Weights of a small GPT-style language model, trained from scratch on English Wikipedia.
Size: width 128, MLP 512 tanh GELU, vocabulary 857, 3.26M parameters.
Architecture: RMSNorm before each block, rotary positions, no biases in attention or MLP.
Each number is 500 + 40 x the weight over its row's rms, rounded and kept within 0 to 999. Layers, rows and columns count from 0. Numbers have three digits each. The size before them is the row's rms in percent of the matrix's.

# v: layer 11 attention value, 128x128, rms 0.0411, rows 121-127, columns 0-127
# o: layer 11 attention output (transposed), 128x128, rms 0.051, rows 121-127, columns 0-127
# up: layer 11 MLP up, 512x128, rms 0.0588, rows 0-17, columns 0-127
# down: layer 11 MLP down (transposed), 512x128, rms 0.0591, rows 0-16, columns 0-127
v121 088:536545557493484573491541589505512562554465471488430512596555509463532525460533464542556480551442532538441431514540558492522527504529485545404484469537461519465556542477569456548546523462495555482490511560443494521499464449534467464531436439490477471533449530561479433516462454522420521498456532499482493455466485529470512491532493497520565438457485528465539490476439469496477482479521
o121 060:439520546468484476458483534417541492517462542469506558496521541542570481498570600485425455493475546454511472438463462494459418509550489474608482511412548509474509431525512531510487492515430484495521418479533538473532580505523498483476466474490487495469539456532486506510490598563488428500509502512503482478520532486488528531421465520513489540526521450505491575583492546508433474539506
v122 080:562460485457467541516450531571504538454494444530480479506477535484539493609513477549548480546558515415480535436456445460465488414498542483456520585532430480478483560506508531481494492556503570517447483480502524523527481453491440475536502438487473477525499532517433480473551484537439530534493519464508451478522472448512501524545478468501540451511446553579546554537515437511438441459429
o122 053:447505503512526470510551520441507509516520471564484546463466538439491448468548562408493464497379460464528448540546530555533496507480501495527500457493473508495492500519533482478532603529479502535456454460529532528520595485475454539505513494440516536485494479488559531571473534549481470525456521463466484593534419571500522516476528455497484582560538473497512552583577496487452528541507
v123 079:533510485570558524547489481479485501486449429454436461535451470515586468559538499531444504522497513400536502440453497471472540477477446499539478570544431539518483536572475555501565477442538604504469442457491540525468540450444510494518444516539485450525466454546559456542520471477430426521469513480491511494511509420487550534492456478463507463473503548565461464518487466483466522510502
o123 054:445557502451425520487446535422532434533555485529467502510484535443475503516514516447530494482376427505535451524500511561509471502567458493519515442507495523480556483516525482466481542533482501521493506468512481512534481446466477512489490498450492552472537496491439558556472549530478517605496497467512407548519449550488449501543537495462510508526550451477557572565583538545432428464501
v124 076:561501523578482515459581545443501486533499564487512471572489448454438492516508504478537460524532559542501522486523474518449573564468527558490522516531514516501427437537533430472524444480481502491530558474550451462545518560451534459503510544508578548453535567447530493498522494445534583541446439501553492510455555492540508504471565556492494537484464518423476460448484460527504571536487
o124 048:633465406447470464458421414566510525483508517483516476483483481598511554471458456502502502544526475518480510483479445463457503508528492433513522468589552479524465533490503497497418425449510465506466435567543508534479503501531553544510510486552484479530472425474482505448545487464434444434569496493445503465568500505498460516491523562509486499460463489476476447508465540524516525481457
v125 087:497526526536496509518572559526450466522507529580465457557491465499487515547552428548540543529476567514550418519540579496443561473518448552509541496461531547548515474488529449514454504451566558511450552558415465499478492473547495514545462477465511453519477553493447430545540489521504522518530518454509508467550470525454480478549510521504533530526407485453453481452529454504569458532573
o125 058:534462447474485464511491493460538524528501495428517582505555514618515475467547516480488468541443538492465495491410418484441444556549481479564514490536532536490521512489485501477467474487438456472515405489461521479543579505516487479513456460549422452430530453522500513460473518505508477474542485469521531432495525407489490538462507532507435458486543476490500521557457584519400508479477
v126 072:500544513499523465470519469517402443525543497513469520540468472457554407419448486448533529516412554515549544510449495464513446491504486493524497446555518525498455489544408455500541476538494496451439515422556453538503486548462480495472448503520530504556496506510507518480428551510472477523424535544495450515523541573447509482550452567563430493512512440469549504515536479540493570556501
o126 059:567435520529531557522432448562519529500516524483523432455418490491455567540596489527463499456513523551486498490479533485441535439515577492508510546479490567530548536510581524556503471531493534499557503500503450488512465508517545453532508521508471431443518456493553430479595456471533541506490462446504553508492524447598469486437500544494542504467471511467451482521471475496582471435497
v127 079:457513472508540521498531538496556559505479497505469504512518540544614480542425538562478475545520548400430519526477527486490488495537556532429520523440431470441510508493485484530559450525507537465511500427564493500524526460473547438552404520546478463548521509471555432483534490504421494532506501487559533507460531442540462481494428414489533473524573529484513482464536437536469510488506
o127 051:450605515461485538468456552437466445552527495507481571467428524438422538580503468500494458507421466516541475487467498549497495468513475449533525461524578487537500454531530515504523530499536508585422492522532532514515575480490470563502525458455483503504572476520465541548460534543536458542492509509470428604505503551537471480518509515478495537500515496503469546553589536513434448474515
up0 114:482514422542537525497441516501546508534464556555535407494402544448511454509527525484499542460512472551501547500403478506543485442510537482513494499498452560366514487524520454509452530478503543469530514542500526507476497489420518483512429501571549472504534495460455513585557531434486461508536490480558540484480486474468509495546505466514405505466530480480540516521406472480446529450520
down0 096:527495486518474499506561510485480498472438485493488463455569546498552548471404513498581456501478552484452511549476465492505535491507478470559498450490550458568453539457565469434477481451555474474484495490481410495526474551472592525548508452470464480497569505512467576536566606474509471510505491495500496444508610406491507440542558504506489476499522484460501549533500468453542503449474
up1 114:485473484541478529559482463513475523544537504494497500468492435445476510441484522538459496483510502494402591475458523486458469496520494536496443451554513499414532480515502461493582529510508535464547469438478505448518559479491488449529439492519522459533462523396487617487490555444506504511555513416560505420550430460473442498500425531474510503500498570440482510483461503573454525513498
down1 108:498528445505460536533559501459501535583539470515503543548462514475456502498519550444538485475518501481421491488574527503528503527511496546538496455532519560522549508558494476534510550566572528554459560542380489482576584503463507452500411519544518534514580460439538463535497466565539498452491466551509520431501469554525479502550467455493494463480549471528493481453473560489547556479538
up2 110:478490468511494514487531441517499540521466605535553456494402500461529470525476448505540527452563509477532495447481514553450445463540497563485511517503517444440517587492518498466540528492488482500506445401453485514536512455469500482538512480474497474414542489506476488559505502440507521463491463453472503450503521493552472487452456505486416494543566577505565510517394549444431575491449
down2 096:489473534493456476484446523471431432467566454515551478497544499550526458464505487507496555446506528573408499492455504509456555450501572510552528484454494564471500544497557468498543470499477519510503567504504497458511445553540478458549529557538464533522392565478446563507480525532400481557542464466480493471438456451485457550547549505529536463539543544480511466506572463524474534454508
up3 079:508523479496439489543528512451554513574495562508436485500467433490564435548553548447509460432500453488553527505474478460478431562485541531563555455548464433497518502464497520450528451445450517436503450515546532484501524481507508512536549482536499491545491443470493521495519564548455596533557509459526472547543555582489550447503536499534493461472505416520432557468504509505500497468423
down3 094:469488512564490517504475485589446480510473465512612506511554545469401548449436474521537501599531551585482485439538483568510571478529480529418438553473522540486471537554503485485471563548485441524518509513456465507518499514527496518466477563485473477473544587523542546537457430493503498488464511504436447499494474437482468535509449475478482531521506559520537468543499550478513478560522
up4 105:526485539505495497563502492415447436513538513435505458521469494462536480480449485482511508446496438498455476470558468423518460541527540504461553511557492495406544553479537451453449525451444492498482396514470498463527531493456456450522494426547502538461523494479584555515484565447441517551463476502534545498511505468452517539553401511418499510519491497497545495480487524580524457537440
down4 094:458511559446497507527506487493487494558433421539448506475495501475460469491503526514590539492468488539482506475485600432516507456479457422526462554505583481570498556508424519528526532593484477477509596500524532514614495460467540509524446489503419513459476531514493520445556533474503520549504554470448498467543438513570456513518554452514571529517554544498475537491480518484487516516497
up5 096:485532477481532449592432487454524430472527540520487483582402567499523507482559520476517482458562489487502532424508535529525563466478540491519500473494468564521561516558509479491416547521490481496526589419531429512464502534516497520527507513540573491480542537441533502474485450516543456518564550509516420441491498459559532555517480495424525527466530570503525499447535560499456496489512
down5 102:525405559485481523400533542575512526448458493524495531533517485467519579506497449521467540513488499552542515550510483537517489526556453518524451562538447420500479456500478563510542423479472490481572488514483498502521459518424494472448547540500442457549470490524485456553478496470454522460440449428515490489447461461470457459436608507498532510484502465502437531472478509436542433468538
up6 096:478505533508506540516505357510479513570479426566553547563551469458506470500482499510534531463471476496489438451552504525477439511483456521509528535490457501474553483530388530489491518535456550419525457525484474499478525512516504446473495509559489403523484496452489582479554507553526543549535513553483625460507488448476456523501482533453480528478524499461485512561479543475535478497575
down6 087:471425565532511491465601529441534463445516523438503419468487530511468453495520490455498551600497462433501578422508527529505579412489469549490542489561463442531380493514525475473468520483460504546530539476475448487502483548550521510551477513452522494519491474496559468548412502546489433508494482510474490486449455504478491526516474490522509502521513528445486487511484428507460418499520
up7 090:528446551559561485544476493521489554455538438492441467524468551470514440523474471517473502472467499511478501470520464513578555517464546467526519504484466494500538525516450449534543449478530573440493450522477556520459421440472433447483449455436453445471537443421537553499470480457561440507593530510534506489484477479423525496483542465539495462475428431508448455489523554472441506489477
down7 097:543519444481427504529565497425499526572503510466520518465525404518460564511485573493537492471529547492478438528454491453467468425497480501475549499505490472455495463499508506465485579451539422562536497497483497548519554500521517512567490552559472507543457608596453442556523577489477505508516487488519507564509495502549422553523442498461465466477506541414488525463446489485491512480477
up8 110:487474415457536502499475450448510482516494503451565481445466487459473421489472449518486531462445473563470486481515547525557417508553515503451512495518444467508506546530559518413445477467488561513466463474449479454488520478489518563475444497604569473519499506518423588493516438466482507527495457543508593450506464521393491520534469476500468482549470499450502543463460501478491577504525
down8 099:605516446535537529498515513492440486429496491501541496567496563493499441566552444548457447566533566525531446551474508460535464463476501505523531507500468508585495461514447539536541492475555494479443457494483538433534554500465468506534465510484451473465435492532538490436504586430504529529485472538483494604518458451542514477465476511441506501497495558529582481550567542552503495464495
up9 106:517424459559493530470445532549543458495479543511573482583488511492482445488467484521480544491558498429460503433481465616534497492482481506470575469504507554511506549505484514424516531494490572544533517448509426480526475475531488498565556454456539455470536530455560529507512547534466449411542436409467520476490435500491534509496494462563567427520501483470478538485434477485498489481484
down9 115:592555508509443491498464475364520526457477442548428498474543504531547504482506461513520450511503539492478502509441501436496491491493516437438479490461559587535510498536499561484484438487500488467442421529464565502538550488493476582480452535555538540526533496410548490480497528502425489468513489562523547483513514485556545521455522527457502515496534521594495460457517533429472457520467
up10 112:479433473518485498548472508440525463518557587514560460450479474502502475542436420469479457511485510560492516512475504476557567489501452490502487512573421482510532516502471515507555481489437531531538469468426493496426464518530444507455523476538583515514483475469467509525476556532544505500542551449503492514564485461473544570581482541502525366434486554523492607506493524470524469489490
down10 104:566497496533543479469500534552554574561519456483533483415459483516421525494493535496491488516556572568471452498494483580439503512518500548536504445540467523490528602479452457575491501495605513428458477503460523485532454518513477420469504536525511488495530540488555487467418435513502505466491468543440495504553457576512512487543500510404493507467450545498463509539470503573489463523487
up11 109:506517494531561439554506431485467555480481500442474453531513495469510527536459462427493529453554454487557520504437462589474523531596501539526516483496508504417602497554502544504492464529536482437449407513527515446481512455441476480489557504542532541422488490511549536513510465453501476494479523462471484509500459506509452460498427532491451487445495523474603553516473557499459548437545
down11 108:547544568528451525499565532493495479466492464491483534454538530485426510398534423471476480455489497532521543502451444454521440491428523470561516546462491484513518567558500510463516521429476546440456503495477525438503525423480541468588541571474505457466454537463520558518502506463523518490471438491454509482541497427419509467542526481473553519484571519433488542519544474448563512548512
up12 094:485520482507514551477469539540468539480513569448519438473491572575495476549513513460466541490533506515441550494501513472474524525438563480496492438510446500510543520503463455511536492459443522460500446435497429460592440487504499538536484476591509455561483525529535588511494591445488512538463559488442480471539476382514494563503522480512579434490537541524532520523503506534428529516475
down12 099:476476527548516507545441490503533508503488474526505485460521431492510516544440486476468442572538418451515436426474555549514463472525529451475463615540533466530608537502570543537415540546493511505451514491411506531432515546519460502485491501449536550471515477436569463515486491572492491423522523523520523546486475545445465473537534449474420485523482499491527524514484509495478443531481
up13 107:557515544539405505526520508540526470591481522564505520451553485435510524494508505543531560505495534504529521446571448535537499468528476554515471508554483545473510566515471517499536567470519502428478413460474523472505437466444490478479425426570565553567534502470564578569533543469498511504495489483512569458521464539493431480522405479520463438533507455523512501548508501497486514481511
down13 107:433515545497535520537477599494520525517464503482463442477467466518454501508423510412473496444505523516443462460435582456544532549500493465497531439504508402554525488455537519559526524438458441492443476514567471496481496556459486451504539486523474477443533481472533478466503451479476478433475477476457505567498486466555477487441516593460497414445441489449504546517516511453478570514493
up14 114:489459459490549503491444511420517497455480576550506537503508482489561499548513544481473560483539490464551510512460505517457490488591510529600509533455505470484522519522463493400465607526511560463553459509516479519500466479475471522441545581472540452534483529505505511563541552521504519470499420474510583505508539500422502539532375524442502507439515534476487473490468466553528550477521
down14 115:516533481521501453540484515506583537455515525470569508511466562494444483480479517527483444555461546539492501485559447450552398538547502559535516440517590567570457510511507462450453522483518494485474431564545492470552543533538550451521488491476493533479519522505527513559571494455468503554484470465534400461511410532515530436513490466524455558466505491468528496582464534545467526506466
up15 101:547537477521510475485456479545478456476513525503521493554495446521494501563424509500538568485541540447508469430479481536539439441512438561497556382506464468526524497512462505516527520521584495469459543529513496506442521457538475478542473424453559445501569531457553512589461510560552480399487499552540489453473518481506468479529437456545502447533556545508556528492489510457508563478496
down15 103:501519523527526532558542525477477526545513523584447432452573521480540475467529458534461479494429482501454501502492457497484545587497507434541414524453507566521499530469535522433476432471441565489505417508504486491563499521470531474532538546518514474523471466459492549464506457494471541618485451439498554490492542480504549473571480504477470493461468475470529534568469497579502397487507
up16 099:542451477578416520488483525492533499513486574560558397492528502456443525479440461539456547467509446522475537478481437511533500483509464506528483530470460455520465489595515548490538522477511481449493531507554481540506578518457549435515535488531589493522512438471551489532430504475568487591500465578515512446456521491504507522604479492474545501434503500491449488466494548447497490512446
down16 096:472487504421536540478518471528540588450573497560492544487502521524592437530549522528506394544461525484537456493459520513499533527466484439522477433496479522511521492438457429549462471572440469532471448477498524481453494490554447506459459403447450513524509575464485510465488495514546548444536475526495499532504456483472531459411481522479508489541473591491556487540489447557510529509509
up17 104:534468421508459494480541456471499496462555480500526466609517516448404494512453508511496587520561473441517550517543488467478495464556437433529531426521542491499472545511486469528487499480531457423456482545588504450488571542509451500471430534470462493487573495510545527468582536539533488480469476563561597495526519475518451538485505464469466453513466499513506508467509526540440441477512